Each number is 200 + 40 x the weight over its row's rms, rounded and kept within 0 to 999. Layers, rows and columns count from 0. The size before them is the row's rms in percent of the matrix's.

# o: layer 11 attention output (transposed), 128x128, rms 0.0664, rows 14-34, columns 0-63
# v: layer 11 attention value, 128x128, rms 0.0539, rows 15-34, columns 0-63
# q: layer 11 attention query, 128x128, rms 0.0537, rows 32-63, columns 0-63
# k: layer 11 attention key, 128x128, rms 0.0535, rows 32-63, columns 0-63
o14,149,220,298,165,219,196,208,182,216,250,193,154,181,215,156,204,265,206,183,158,154,195,128,244,162,213,233,173,146,225,144,159,259,253,247,158,138,248,296,171,217,265,220,231,219,177,231,282,204,196,224,243,252,176,129,158,189,194,231,198,254,237,256,139,162
v15,144,183,255,215,210,270,157,233,176,194,169,256,178,217,150,180,201,191,189,215,171,213,212,173,228,178,228,171,126,145,195,169,178,219,148,153,168,228,237,288,284,134,240,191,192,155,236,204,185,181,208,225,269,258,177,125,175,258,191,214,266,175,235,258,271
o15,142,167,228,217,223,179,251,199,299,217,198,274,248,248,221,178,213,192,249,220,232,101,203,239,240,248,142,186,232,210,194,177,144,201,214,184,243,166,190,145,231,193,154,186,164,210,232,108,262,219,175,204,200,160,193,261,206,119,216,296,179,182,180,186,219
v16,139,239,168,242,193,209,204,208,218,169,181,278,200,224,227,222,222,259,196,184,161,196,167,154,173,235,167,141,145,214,156,231,190,241,170,205,208,261,136,207,201,281,176,200,175,190,281,181,251,115,131,178,192,131,292,230,168,195,176,226,243,121,214,210,167
o16,143,196,259,231,207,259,204,229,203,207,181,134,190,241,174,219,170,162,181,220,155,181,276,235,201,197,173,188,218,254,216,229,134,212,289,178,221,208,152,186,237,262,250,111,180,224,192,140,184,269,125,231,215,284,179,183,171,187,172,244,239,198,176,188,283
v17,147,226,227,142,144,260,215,230,183,105,176,171,218,195,193,183,294,204,178,233,153,197,153,203,261,197,172,244,142,218,255,205,223,154,241,128,207,178,212,212,155,190,205,248,150,132,193,190,231,296,194,220,159,157,193,181,209,187,149,135,205,248,231,212,169
o17,140,255,218,152,190,207,240,126,185,161,221,277,191,231,179,153,245,247,186,165,229,222,245,192,186,212,168,200,206,235,188,188,124,189,203,232,151,184,234,203,225,160,160,154,171,222,194,239,135,209,233,194,123,210,208,202,115,267,185,260,159,159,211,210,262
v18,139,217,176,210,229,196,194,222,240,192,154,147,185,296,157,188,254,284,249,312,242,176,198,180,183,115,155,178,160,268,132,224,187,178,234,149,171,193,202,191,202,161,180,146,232,136,217,190,187,121,156,221,186,223,237,202,222,271,189,140,235,253,179,198,238
o18,141,211,208,228,201,214,154,179,252,173,156,225,244,110,156,145,181,207,253,209,184,210,138,232,185,160,188,202,191,184,236,291,208,170,272,195,205,190,202,214,214,127,163,217,229,289,120,156,197,226,219,188,165,188,245,97,174,202,226,174,212,170,183,244,185
v19,145,239,189,181,191,163,162,234,274,127,285,179,225,230,195,222,220,178,213,82,149,158,150,91,214,188,228,215,207,146,169,240,176,162,193,152,199,153,207,221,233,252,203,219,147,153,247,214,207,166,195,226,253,271,199,200,198,254,259,220,152,259,151,180,255
o19,145,212,215,201,161,256,202,199,217,177,127,228,255,219,227,175,280,199,235,189,153,244,247,204,201,144,199,180,216,194,136,174,176,213,198,152,162,223,227,246,178,185,236,177,202,252,201,170,107,230,206,89,235,246,157,232,232,217,137,179,251,167,247,167,147
v20,137,195,244,174,169,206,149,195,109,157,201,194,160,205,145,216,249,242,188,185,216,140,211,268,201,170,219,152,198,198,156,250,138,189,240,156,267,185,133,151,235,166,238,201,226,165,176,262,207,250,181,135,258,237,130,161,217,117,275,219,164,199,175,169,195
o20,139,197,145,182,132,151,185,138,225,218,175,252,218,223,226,186,156,185,163,150,164,131,173,276,283,174,220,217,207,216,219,178,238,157,156,210,183,126,251,200,268,271,276,232,174,234,263,191,175,173,310,179,225,207,214,254,186,201,155,225,265,199,219,251,207
v21,138,191,243,239,235,204,219,211,228,113,212,216,200,177,194,219,188,202,174,249,253,242,237,161,147,254,201,189,191,184,155,244,186,99,223,174,204,235,176,197,202,154,189,170,195,190,240,192,169,273,187,239,198,145,146,259,265,152,112,168,230,216,190,235,152
o21,143,170,198,280,148,188,251,215,230,202,246,234,209,250,206,128,188,222,180,170,192,167,225,129,200,156,136,226,208,179,132,215,158,185,239,175,227,191,182,235,275,188,163,253,250,221,157,218,165,185,269,200,183,294,243,187,196,191,222,152,182,210,230,145,192
v22,151,229,222,174,170,137,162,169,190,245,217,190,223,217,164,244,226,152,199,192,179,259,202,239,221,133,129,197,187,235,145,231,230,211,306,170,224,197,209,179,174,255,238,198,195,175,252,270,298,210,266,185,137,182,188,191,204,254,149,215,212,153,222,230,201
o22,143,135,169,91,157,225,241,184,164,212,190,197,128,182,169,160,213,195,272,219,170,112,171,247,323,235,228,202,204,152,214,200,229,213,166,268,221,223,230,202,226,223,180,174,158,208,174,187,139,235,166,256,234,209,175,163,184,212,179,205,220,252,213,228,182
v23,145,211,230,176,222,227,132,166,188,231,310,189,167,180,165,215,176,181,247,180,243,179,225,185,232,194,175,182,237,196,202,200,151,188,164,218,222,218,251,266,131,200,216,179,239,214,242,279,97,223,254,215,180,141,280,127,189,196,249,229,228,229,237,179,198
o23,147,134,200,155,149,221,228,159,153,200,144,186,301,141,188,152,234,206,135,161,141,209,209,239,263,202,236,211,204,165,189,228,240,155,122,218,187,217,256,210,225,214,216,240,90,262,149,236,211,191,194,191,229,256,206,218,166,191,223,239,198,183,235,167,186
v24,139,233,332,132,259,218,265,271,266,198,227,231,151,137,165,216,177,234,177,212,200,209,153,173,117,203,123,215,140,182,237,205,201,234,254,211,250,233,178,209,188,234,175,245,182,221,199,172,177,257,180,123,185,176,212,254,249,174,224,184,302,141,212,237,247
o24,145,128,192,219,208,141,204,161,148,269,236,161,268,184,214,199,257,177,196,159,225,168,227,235,301,265,188,211,204,201,191,162,135,259,132,156,238,239,206,125,237,113,208,198,198,192,172,185,183,154,199,246,198,205,206,113,256,234,232,161,201,185,191,232,262
v25,151,223,184,175,198,141,118,200,264,177,194,277,171,224,242,199,174,261,143,159,193,168,154,221,168,192,139,120,166,214,167,159,216,134,184,198,169,218,197,218,319,99,231,199,226,167,181,171,213,195,253,199,126,142,189,196,212,193,211,270,217,175,205,203,151
o25,151,211,179,233,176,130,202,174,234,156,210,121,170,152,173,249,160,181,277,201,227,247,187,222,239,287,161,219,148,189,145,134,192,194,212,231,202,182,209,233,212,210,281,263,149,157,288,171,254,188,206,283,175,175,238,187,257,208,140,221,157,141,226,247,197
v26,133,186,262,123,250,113,214,162,227,171,172,138,176,159,249,242,126,222,169,172,148,245,205,190,188,182,260,201,190,159,192,154,218,184,199,188,224,228,153,228,200,192,209,148,197,117,200,211,199,194,155,190,166,208,233,203,185,224,213,226,141,196,209,236,202
o26,144,207,212,200,124,191,218,261,161,186,139,200,236,164,196,164,116,190,196,200,194,251,154,217,176,261,202,177,236,235,199,206,130,225,144,133,194,251,277,188,220,178,195,170,270,171,143,208,171,243,204,228,203,123,192,212,190,175,227,199,263,220,201,137,328
v27,134,130,201,166,208,152,113,251,201,253,180,124,277,202,235,152,231,197,153,228,243,217,234,201,183,190,150,186,175,207,166,329,216,243,197,139,187,255,163,241,268,128,260,159,158,166,196,228,214,241,132,186,177,169,181,238,212,171,202,162,324,214,200,200,223
o27,138,206,217,195,172,171,232,148,212,179,162,211,218,282,123,148,199,262,241,210,155,122,162,177,188,183,201,167,148,208,220,203,170,161,264,214,221,190,205,182,224,185,190,202,271,306,154,187,200,229,174,251,210,248,165,208,231,269,246,188,248,192,213,185,146
v28,140,249,202,153,304,182,191,173,242,209,193,200,232,116,158,258,160,298,176,183,186,223,241,178,224,124,241,199,236,189,197,147,116,133,158,203,232,147,192,266,178,274,216,292,231,228,218,199,257,169,203,239,202,103,226,150,196,208,180,109,260,185,228,194,218
o28,134,190,188,214,202,202,260,165,210,209,150,268,229,161,183,139,264,199,202,237,205,169,201,204,210,213,172,228,237,220,217,137,183,144,331,216,189,231,286,201,109,248,180,211,159,233,243,185,153,144,163,179,244,213,143,224,221,188,167,162,215,165,135,213,317
v29,125,190,153,163,120,155,180,331,166,210,198,185,181,168,220,153,135,211,246,207,169,121,184,132,220,219,178,222,184,131,157,203,208,153,121,226,109,243,221,152,209,197,189,224,237,213,295,124,196,220,205,223,196,156,190,224,205,199,247,243,248,137,198,206,243
o29,129,200,189,266,251,249,219,135,199,245,161,229,207,181,239,225,168,180,268,212,241,193,140,272,210,169,185,164,248,199,152,163,167,209,209,179,170,184,218,214,220,156,241,200,171,129,226,223,214,219,169,165,171,272,230,247,202,223,136,264,166,264,236,173,125
v30,141,201,131,232,269,169,138,141,250,89,251,172,267,185,180,247,219,178,222,210,274,212,129,268,191,224,211,212,200,177,189,166,202,266,189,174,211,234,166,210,203,246,202,175,159,230,235,187,256,240,256,203,205,187,207,229,184,182,222,230,189,204,233,233,249
o30,134,159,196,177,159,172,215,192,202,260,233,214,221,174,128,217,251,211,210,171,268,204,260,209,106,223,155,149,207,220,260,179,209,238,187,212,225,185,235,175,243,248,281,224,206,196,226,160,180,169,201,163,137,188,217,168,134,171,222,67,182,190,215,140,217
v31,142,171,116,184,196,184,155,265,203,181,135,106,260,224,197,225,225,146,149,129,235,180,200,176,184,165,242,208,150,213,237,111,234,134,196,223,229,205,304,231,232,159,253,222,187,176,164,185,178,272,257,208,207,202,255,211,152,196,205,220,195,207,217,102,187
o31,147,223,217,166,203,227,156,175,207,181,288,258,263,172,234,125,197,146,166,241,233,192,258,178,152,254,167,163,217,187,188,293,219,149,207,246,178,185,261,194,230,250,205,194,170,217,286,172,198,249,157,112,161,242,212,137,167,216,238,148,194,205,129,236,192
q32,104,151,192,210,165,153,241,142,148,196,207,218,147,228,170,192,147,194,196,210,210,219,158,223,181,247,88,147,218,235,282,195,209,260,205,174,159,185,186,120,267,189,287,126,110,211,203,229,237,248,186,280,211,184,266,145,150,140,196,208,203,231,207,207,185
k32,095,190,174,207,118,198,193,160,166,190,220,168,167,248,173,209,159,220,217,248,240,216,172,213,174,171,105,217,206,128,294,193,245,246,192,168,131,203,163,171,195,199,235,88,124,186,182,251,221,245,181,236,266,154,234,153,219,151,137,225,205,253,159,250,176
q33,093,223,199,157,204,93,162,122,202,154,128,239,294,182,273,187,174,201,225,209,242,224,157,203,238,228,247,237,251,188,239,154,218,200,218,205,170,152,228,186,219,125,225,216,218,234,233,210,245,239,186,232,238,175,149,146,103,145,146,237,163,200,141,197,116
k33,116,230,228,189,249,201,185,190,183,167,183,233,282,178,203,166,200,155,252,232,200,200,183,203,232,180,211,210,254,274,220,143,279,227,208,179,186,128,214,135,179,161,237,237,246,208,230,155,308,242,169,176,270,185,147,262,116,211,148,200,200,194,184,204,150
q34,099,291,103,217,210,195,160,198,209,175,240,189,202,204,178,214,137,189,196,144,194,215,236,152,198,203,132,266,202,237,204,207,275,185,204,168,276,154,193,190,225,236,206,132,212,169,167,170,134,228,170,175,127,115,143,191,191,205,244,164,207,142,158,174,180
k34,092,256,170,246,204,174,230,196,225,160,228,259,219,191,148,186,177,204,174,157,235,246,242,190,233,215,137,237,189,177,217,253,255,169,231,178,307,216,158,182,240,231,251,128,208,216,200,125,233,179,188,182,189,165,189,206,185,184,232,160,249,143,99,222,204
q35,100,155,209,221,216,271,219,138,172,207,225,150,183,229,179,137,214,197,94,241,250,135,189,115,185,103,248,203,172,217,175,183,184,205,266,113,118,133,204,241,209,205,161,190,177,215,215,180,177,128,153,210,202,224,257,191,205,206,187,205,150,180,221,193,164
k35,101,235,211,249,216,258,181,181,173,223,248,216,186,196,231,188,200,173,164,183,180,187,197,139,200,160,168,181,138,244,171,142,156,239,282,178,76,131,233,236,230,211,179,157,209,248,186,221,209,163,187,212,212,244,212,180,181,188,170,209,179,267,176,216,203
q36,086,274,172,246,198,167,138,196,173,165,186,165,289,213,260,248,162,224,231,176,232,193,216,260,195,147,197,171,218,218,174,196,203,158,207,209,153,198,155,153,215,78,153,144,245,164,134,180,250,199,204,193,202,157,169,138,276,150,129,167,227,152,200,223,195
k36,098,281,222,217,210,215,143,238,164,255,218,220,180,160,163,172,214,212,199,224,240,169,208,259,191,178,194,213,209,196,176,104,209,158,189,226,187,218,128,148,220,125,150,147,230,130,174,140,326,176,302,198,203,202,246,190,287,230,159,199,229,164,174,246,182
q37,108,200,191,200,209,268,134,198,203,229,209,239,218,117,233,213,143,200,117,219,246,242,207,224,228,244,162,231,166,243,271,157,197,185,229,291,223,277,175,254,232,199,203,297,172,149,133,170,221,207,197,205,229,225,206,207,227,255,218,228,206,173,119,186,270
k37,098,197,187,213,179,249,145,219,216,261,223,221,229,159,177,139,161,248,163,241,233,264,236,213,240,177,163,182,107,258,261,205,169,175,260,237,227,285,213,224,212,189,140,258,143,124,203,201,206,245,106,195,221,208,211,164,213,206,254,206,243,158,123,203,227
q38,103,177,167,241,193,196,209,207,168,143,177,289,83,233,205,243,219,212,181,174,237,191,214,187,131,311,176,168,232,167,265,228,215,176,211,204,227,251,246,176,124,89,226,182,231,217,286,243,176,184,165,207,204,117,244,171,306,191,223,190,175,251,204,177,174
k38,109,212,132,175,291,210,229,239,214,203,238,158,145,185,257,273,239,101,227,173,203,211,186,196,172,277,145,136,185,215,214,221,245,219,189,200,211,203,241,78,128,163,170,183,171,153,199,132,189,138,188,218,223,112,266,239,226,254,216,194,198,217,250,138,175
q39,115,220,258,200,187,131,190,194,235,208,232,196,184,198,159,191,231,150,205,221,248,224,223,172,183,205,208,191,217,196,252,260,289,207,216,229,151,174,219,223,212,206,213,245,165,184,216,151,245,137,158,167,192,154,199,70,188,178,219,182,193,181,266,228,207
k39,105,167,180,175,174,146,219,218,279,210,240,241,160,151,216,243,230,164,235,188,223,210,196,210,200,193,207,175,234,203,218,213,221,180,229,212,183,209,156,196,182,155,208,198,198,212,205,125,208,145,193,254,209,196,230,82,164,185,194,176,219,254,281,202,188
q40,096,217,249,222,159,175,146,301,200,224,225,194,224,270,172,170,233,231,121,202,218,186,207,231,227,253,163,236,155,226,169,233,124,184,212,250,236,176,182,191,176,183,184,165,246,237,199,179,252,211,188,141,175,152,225,174,214,159,204,171,113,154,172,236,128
k40,107,227,233,205,198,184,208,266,142,179,224,174,173,268,134,128,239,179,180,175,250,181,149,173,279,282,194,207,179,225,129,218,165,183,237,169,208,203,150,183,200,188,180,223,186,168,176,229,238,236,155,169,146,146,148,198,247,188,219,151,159,127,170,217,131
q41,101,207,190,254,192,149,202,252,206,190,192,146,201,140,201,161,200,226,248,231,203,225,86,170,220,137,207,170,223,178,178,247,238,126,211,172,129,202,189,169,273,259,211,191,225,238,164,220,125,222,194,219,232,185,264,216,287,197,238,201,223,244,224,202,188
k41,105,157,248,253,226,189,199,244,237,216,225,215,184,195,229,141,228,186,251,220,200,238,184,198,196,172,215,149,223,208,186,274,200,173,197,138,132,249,218,172,228,226,171,224,193,214,215,164,140,198,203,202,237,154,267,175,331,181,220,223,164,242,239,220,181
q42,103,225,162,215,231,169,217,197,175,185,242,209,212,209,140,247,115,251,198,195,132,214,161,244,269,240,112,208,143,229,199,129,262,244,192,179,215,248,168,219,160,143,195,249,188,199,165,206,219,148,255,212,214,222,241,225,213,231,230,238,182,131,252,167,198
k42,103,205,178,182,174,192,135,218,187,209,247,178,203,212,177,221,128,215,228,158,174,175,150,295,255,211,130,232,199,200,124,126,251,205,133,202,241,242,189,232,144,154,149,185,159,218,216,167,223,186,325,157,250,205,263,182,190,276,183,206,175,132,189,198,219
q43,106,177,207,148,211,187,226,184,180,231,210,147,263,154,245,152,182,178,247,166,205,189,151,274,88,143,177,187,207,215,142,202,204,189,201,180,259,253,187,220,150,263,222,212,202,167,199,119,205,174,145,293,196,196,197,201,215,186,251,169,213,212,131,156,210
k43,103,196,151,194,192,164,239,179,228,198,202,149,257,145,262,215,201,242,189,138,170,218,145,279,127,193,226,217,254,191,119,248,166,186,230,226,280,253,199,202,154,222,203,201,195,189,191,132,167,171,207,295,214,208,167,186,227,212,217,185,184,223,88,132,201
q44,098,208,131,171,225,203,206,248,189,210,150,200,212,231,203,208,204,87,93,200,266,222,160,198,232,191,272,150,223,216,171,162,175,130,175,227,190,214,169,173,206,217,157,182,205,244,221,213,214,192,139,124,192,187,225,208,218,232,188,163,170,167,226,184,161
k44,096,151,120,176,170,178,153,228,172,181,119,254,204,195,148,181,276,162,118,175,266,166,129,247,195,200,270,165,273,171,161,196,163,175,193,166,141,194,220,245,191,151,223,251,190,193,182,215,151,223,145,170,204,214,175,172,201,219,224,199,218,103,169,102,133
q45,108,186,285,134,252,184,189,207,219,119,203,242,106,132,177,330,182,215,172,253,154,245,206,158,194,234,165,163,187,215,228,255,138,158,172,189,195,250,221,223,159,203,136,127,242,230,287,200,232,218,200,210,204,226,213,204,246,167,207,211,133,233,195,210,215
k45,098,191,244,206,286,177,172,171,217,227,164,215,101,152,230,228,189,217,204,245,158,236,218,216,225,204,197,164,192,311,240,235,211,105,206,204,196,232,267,208,186,213,209,113,235,163,208,172,207,215,170,267,164,205,207,216,164,243,279,209,178,232,159,192,184
q46,103,249,174,166,173,244,157,111,185,238,230,171,100,205,144,173,187,219,233,153,238,168,273,188,260,161,158,180,201,212,245,194,148,275,195,206,262,209,201,263,140,172,212,219,205,136,228,201,253,250,164,172,124,264,123,207,206,272,152,252,210,235,229,228,193
k46,102,259,135,202,184,260,167,117,226,186,240,166,133,211,163,237,142,194,199,210,152,176,298,217,222,158,215,144,194,239,220,232,152,270,166,148,264,207,241,255,158,217,180,194,177,121,204,175,202,234,160,195,201,216,111,241,187,251,173,201,197,137,209,170,149
q47,105,172,269,169,156,87,187,211,155,187,164,142,171,191,183,219,169,214,312,233,172,246,226,198,192,236,161,221,160,198,162,200,197,219,258,190,184,236,237,112,214,237,175,222,184,150,258,173,176,221,277,237,248,275,192,148,197,206,176,145,159,197,106,236,149
k47,098,195,268,154,190,107,211,206,170,195,154,125,178,184,215,180,204,209,211,136,155,275,238,153,219,230,177,216,217,174,126,153,182,163,222,188,217,246,235,142,165,225,165,141,147,172,178,122,188,160,212,220,236,266,193,220,167,180,159,178,199,194,127,224,169
q48,098,188,188,148,168,200,211,204,242,275,266,259,141,207,241,179,172,162,168,224,264,279,142,254,180,173,137,201,172,263,268,180,149,152,214,237,204,159,248,215,239,224,247,270,148,176,173,176,173,163,171,214,230,185,173,281,178,205,193,102,219,227,288,211,231
k48,110,195,195,149,139,140,237,199,280,267,317,223,154,249,234,212,176,255,212,195,282,222,159,219,188,176,199,182,145,216,216,161,130,181,226,175,211,168,232,216,267,231,195,257,155,152,284,226,187,152,123,172,160,223,214,208,176,171,195,144,252,240,255,130,210
q49,111,209,157,181,180,183,235,150,254,202,205,223,172,212,208,245,162,177,150,285,216,199,195,152,167,235,154,162,230,255,164,208,161,210,204,213,235,174,243,244,212,52,240,192,212,193,194,221,163,188,226,272,217,232,147,184,236,174,252,213,257,207,145,156,239
k49,110,199,177,142,181,186,238,161,223,205,222,227,141,183,213,233,149,117,184,262,234,218,215,193,183,172,149,155,136,253,217,196,267,196,202,234,204,170,200,228,216,151,240,217,173,149,220,185,245,206,254,185,290,177,140,216,109,254,238,210,234,223,145,226,217
q50,107,159,209,204,230,186,219,237,179,229,220,230,190,135,206,211,183,237,194,240,153,254,319,210,151,243,228,149,156,177,287,151,252,211,254,205,197,225,163,205,220,231,224,200,230,182,182,204,222,251,227,221,185,141,210,96,231,209,214,179,177,153,257,228,235
k50,110,181,202,190,240,181,170,177,217,226,204,184,203,130,164,223,213,248,199,201,183,222,237,177,158,243,222,169,99,203,260,184,213,207,223,193,188,257,174,224,229,202,248,218,245,134,169,153,206,301,195,229,220,115,257,72,259,158,182,160,210,184,255,208,170
q51,105,168,161,138,124,219,199,238,242,171,63,140,162,147,205,224,170,228,184,267,163,154,179,212,160,208,149,273,264,192,159,166,126,236,195,314,203,206,189,198,246,222,235,178,245,227,261,226,166,176,127,215,230,255,196,200,191,194,237,228,206,149,158,185,186
k51,106,207,240,181,139,220,192,233,229,179,171,211,196,207,220,251,209,165,187,273,196,134,226,227,143,203,195,288,204,262,164,225,153,277,162,311,246,194,215,175,231,198,223,225,198,167,275,140,260,116,155,191,249,216,160,241,200,200,188,213,210,194,208,169,229
q52,102,187,226,286,168,196,259,211,233,246,251,154,260,230,190,206,223,225,205,147,261,147,159,195,197,202,154,229,164,133,95,242,239,139,124,190,213,194,213,113,186,154,236,219,167,226,254,257,201,167,158,208,156,225,182,174,225,115,230,191,146,196,222,263,142
k52,117,223,234,267,121,178,204,226,209,184,242,194,209,160,231,215,178,218,237,179,195,161,137,170,198,227,178,159,164,201,152,187,255,127,150,248,185,219,200,161,167,189,193,180,239,200,211,302,144,212,204,176,165,192,200,173,190,154,199,117,207,219,169,161,197
q53,100,237,185,159,247,209,215,279,257,174,185,192,207,280,263,264,238,174,239,238,153,245,266,174,179,310,140,167,192,216,149,157,219,194,240,226,216,164,189,253,241,186,156,249,233,182,212,176,158,197,246,133,256,226,217,197,217,183,197,186,138,162,265,118,244
k53,104,217,227,198,223,189,221,209,163,178,236,251,246,249,234,218,276,162,242,230,245,283,271,164,204,284,117,209,194,270,204,161,151,173,254,234,161,241,155,218,224,182,211,208,193,199,222,186,215,183,246,192,174,216,230,209,206,181,152,181,186,239,227,141,278
q54,100,231,200,225,257,137,207,179,211,228,263,179,202,227,240,184,216,247,215,234,187,209,165,179,157,212,158,140,178,231,220,172,185,226,252,210,215,172,178,174,238,134,176,258,168,173,204,208,188,141,248,200,146,286,177,222,221,196,225,182,137,206,212,114,231
k54,095,200,132,198,282,190,219,198,201,201,189,213,208,201,245,177,211,203,243,137,153,189,147,168,182,162,200,207,173,221,217,244,189,257,200,238,241,130,173,254,195,168,166,240,149,116,174,159,173,163,278,187,244,248,232,297,171,277,215,213,119,218,207,146,232
q55,099,157,161,251,176,199,188,184,198,163,155,174,181,194,176,222,144,199,251,213,157,161,221,171,255,231,216,218,233,181,191,221,134,152,251,214,119,196,170,186,192,197,112,182,186,196,164,307,184,249,163,209,202,218,238,246,303,219,223,194,199,168,255,270,119
k55,100,162,235,216,208,158,178,178,204,238,158,202,153,144,199,184,205,212,217,187,180,162,264,180,224,180,185,271,174,158,169,253,141,156,235,223,147,214,185,190,196,240,152,177,164,185,212,258,190,201,179,166,168,177,181,274,241,283,183,144,216,174,241,273,144
q56,102,181,205,253,173,201,145,191,190,243,292,239,182,276,264,171,289,200,208,195,195,195,181,222,172,203,245,239,207,226,188,208,184,231,179,234,235,180,225,206,183,190,154,270,219,201,194,185,103,200,257,244,197,193,149,261,123,243,245,163,177,140,218,131,211
k56,112,157,234,231,137,207,162,214,162,176,235,225,171,261,277,170,291,187,183,175,181,231,162,267,169,141,245,256,260,215,220,191,149,169,198,200,243,154,232,241,216,185,167,249,194,225,180,208,101,192,259,267,188,195,140,278,148,259,208,226,139,172,191,175,198
q57,100,221,214,247,144,255,148,187,132,182,217,180,135,247,194,153,216,250,264,246,167,202,142,196,201,167,215,209,220,152,223,150,223,153,212,131,112,202,161,154,195,231,176,143,212,154,247,251,176,230,224,183,140,244,184,175,136,243,199,199,283,236,192,206,161
k57,098,205,221,205,162,244,137,98,268,165,189,154,196,230,227,253,242,245,160,285,224,192,143,184,237,197,230,215,172,133,209,182,210,166,229,107,98,216,143,161,166,147,184,211,198,136,243,245,202,226,151,218,213,270,176,155,208,165,199,179,223,260,175,171,104
q58,107,230,229,163,136,173,238,150,136,189,224,195,147,173,201,95,231,198,233,137,180,191,261,212,187,141,236,238,249,165,157,166,190,197,224,169,173,217,163,228,134,196,282,182,203,239,270,248,128,162,174,231,270,210,243,233,184,178,138,242,292,168,187,256,179
k58,105,253,200,204,214,228,187,190,214,252,191,212,174,224,207,200,132,186,240,112,132,158,241,196,158,130,158,224,265,270,203,155,211,238,192,145,164,204,195,247,209,170,243,198,236,201,247,239,80,177,144,195,219,195,231,225,143,148,258,214,282,202,210,206,215
q59,097,191,209,176,241,233,245,225,185,185,197,277,159,156,204,198,227,254,158,153,191,223,220,288,204,241,207,146,257,207,251,146,222,153,215,219,132,160,253,192,203,246,80,196,175,159,205,141,209,198,195,229,230,156,187,224,151,211,237,179,198,208,208,186,127
k59,097,195,168,165,229,124,208,184,244,184,222,208,191,171,211,217,193,245,148,128,265,208,182,269,164,227,186,147,247,208,227,163,183,97,184,240,107,229,166,235,232,225,145,197,236,175,188,230,199,221,162,221,217,205,164,170,181,181,204,172,223,237,174,233,184
q60,107,183,199,207,211,246,208,203,172,264,177,236,194,242,235,236,291,207,151,163,245,147,202,206,249,177,171,178,193,190,246,196,176,89,264,173,229,269,197,129,206,265,156,163,312,172,118,144,217,157,187,139,251,242,189,214,180,188,181,195,193,204,102,199,210
k60,106,229,206,269,243,208,225,213,203,281,143,213,264,244,276,260,257,183,183,156,253,165,271,259,247,174,193,170,218,172,242,195,150,122,214,188,162,240,214,234,236,218,190,170,196,201,173,188,229,170,164,150,233,273,176,184,135,143,184,206,194,257,113,171,135
q61,107,184,213,249,241,269,182,163,157,247,230,154,217,262,231,189,139,169,205,219,234,240,94,257,187,195,164,169,238,198,182,105,242,211,247,163,119,214,198,223,195,251,228,195,180,165,184,207,245,206,162,234,236,189,187,214,260,160,254,215,219,161,215,218,135
k61,093,141,139,249,187,313,180,210,167,310,173,223,240,243,173,159,151,196,174,259,232,253,137,260,147,242,176,157,214,175,243,168,236,142,219,135,196,184,228,260,183,241,135,193,155,152,149,145,213,178,160,273,242,178,153,220,238,161,232,195,198,183,198,210,191
q62,100,96,123,150,239,207,254,202,151,192,189,219,231,261,188,115,226,236,240,233,166,177,196,145,138,188,250,187,284,238,179,238,251,170,195,221,208,231,248,249,150,196,150,259,207,139,254,154,205,256,181,169,227,190,245,239,240,204,166,223,212,197,247,216,234
k62,114,146,165,151,267,206,264,173,199,184,153,205,235,203,233,226,221,182,194,167,154,240,166,215,227,281,192,167,278,207,178,227,248,220,186,215,205,119,174,207,209,179,184,216,230,120,258,159,202,249,154,228,230,188,254,298,155,218,187,154,138,129,214,233,175
q63,109,193,182,187,142,174,204,197,145,226,228,225,217,195,266,216,173,208,198,192,246,117,200,210,231,207,223,145,251,214,162,176,216,206,169,218,241,184,159,202,258,195,182,277,133,196,180,227,227,239,169,247,150,227,188,216,186,135,170,229,198,195,182,114,288
k63,100,144,191,243,218,218,169,205,216,239,164,168,175,267,244,174,124,264,179,210,230,179,260,226,165,209,149,146,219,243,194,219,214,211,163,165,238,228,173,191,257,186,165,232,173,235,164,231,189,240,168,171,172,196,217,182,129,163,163,173,185,216,145,148,291
v32,081,159,241,184,146,147,173,191,216,315,114,219,262,220,266,172,159,215,207,199,241,194,239,219,120,297,254,214,156,217,211,228,220,209,185,195,199,112,238,231,93,223,286,143,195,203,161,149,114,194,215,206,120,218,203,204,206,204,203,218,180,231,249,243,208
o32,087,195,170,181,228,205,217,168,202,130,207,192,191,181,132,171,248,169,210,147,160,214,202,193,247,146,193,196,244,157,200,169,206,233,199,227,177,229,118,217,299,177,169,292,242,224,237,252,334,196,123,223,281,209,218,169,157,214,204,211,207,182,226,150,169
v33,081,217,215,209,220,158,217,160,219,166,231,194,187,166,158,224,256,234,220,215,196,283,196,200,213,207,176,141,185,242,164,220,287,204,271,135,202,225,168,219,284,85,149,189,193,246,213,217,225,233,211,141,169,147,237,175,195,212,183,155,245,234,176,205,218
o33,081,202,188,212,249,223,208,237,174,181,181,212,167,225,250,198,176,187,215,236,206,162,241,175,158,123,252,201,256,191,216,171,120,207,131,249,216,230,240,168,65,273,252,170,204,241,256,205,150,230,190,264,195,232,156,246,187,174,239,216,193,236,183,238,184
v34,086,160,149,186,278,194,195,236,201,241,153,239,317,233,174,165,218,230,223,217,163,159,184,188,180,173,138,206,170,156,229,177,177,151,165,246,198,140,247,185,211,130,172,212,214,201,262,217,207,236,214,210,175,157,177,211,188,239,235,204,134,221,191,134,268
o34,093,202,215,206,165,238,175,122,162,217,283,165,89,215,207,239,239,168,186,186,228,223,207,161,214,171,210,191,212,225,179,183,236,237,195,110,169,246,191,217,217,162,210,152,221,230,160,160,203,177,202,205,227,262,249,157,203,192,178,263,272,154,254,235,186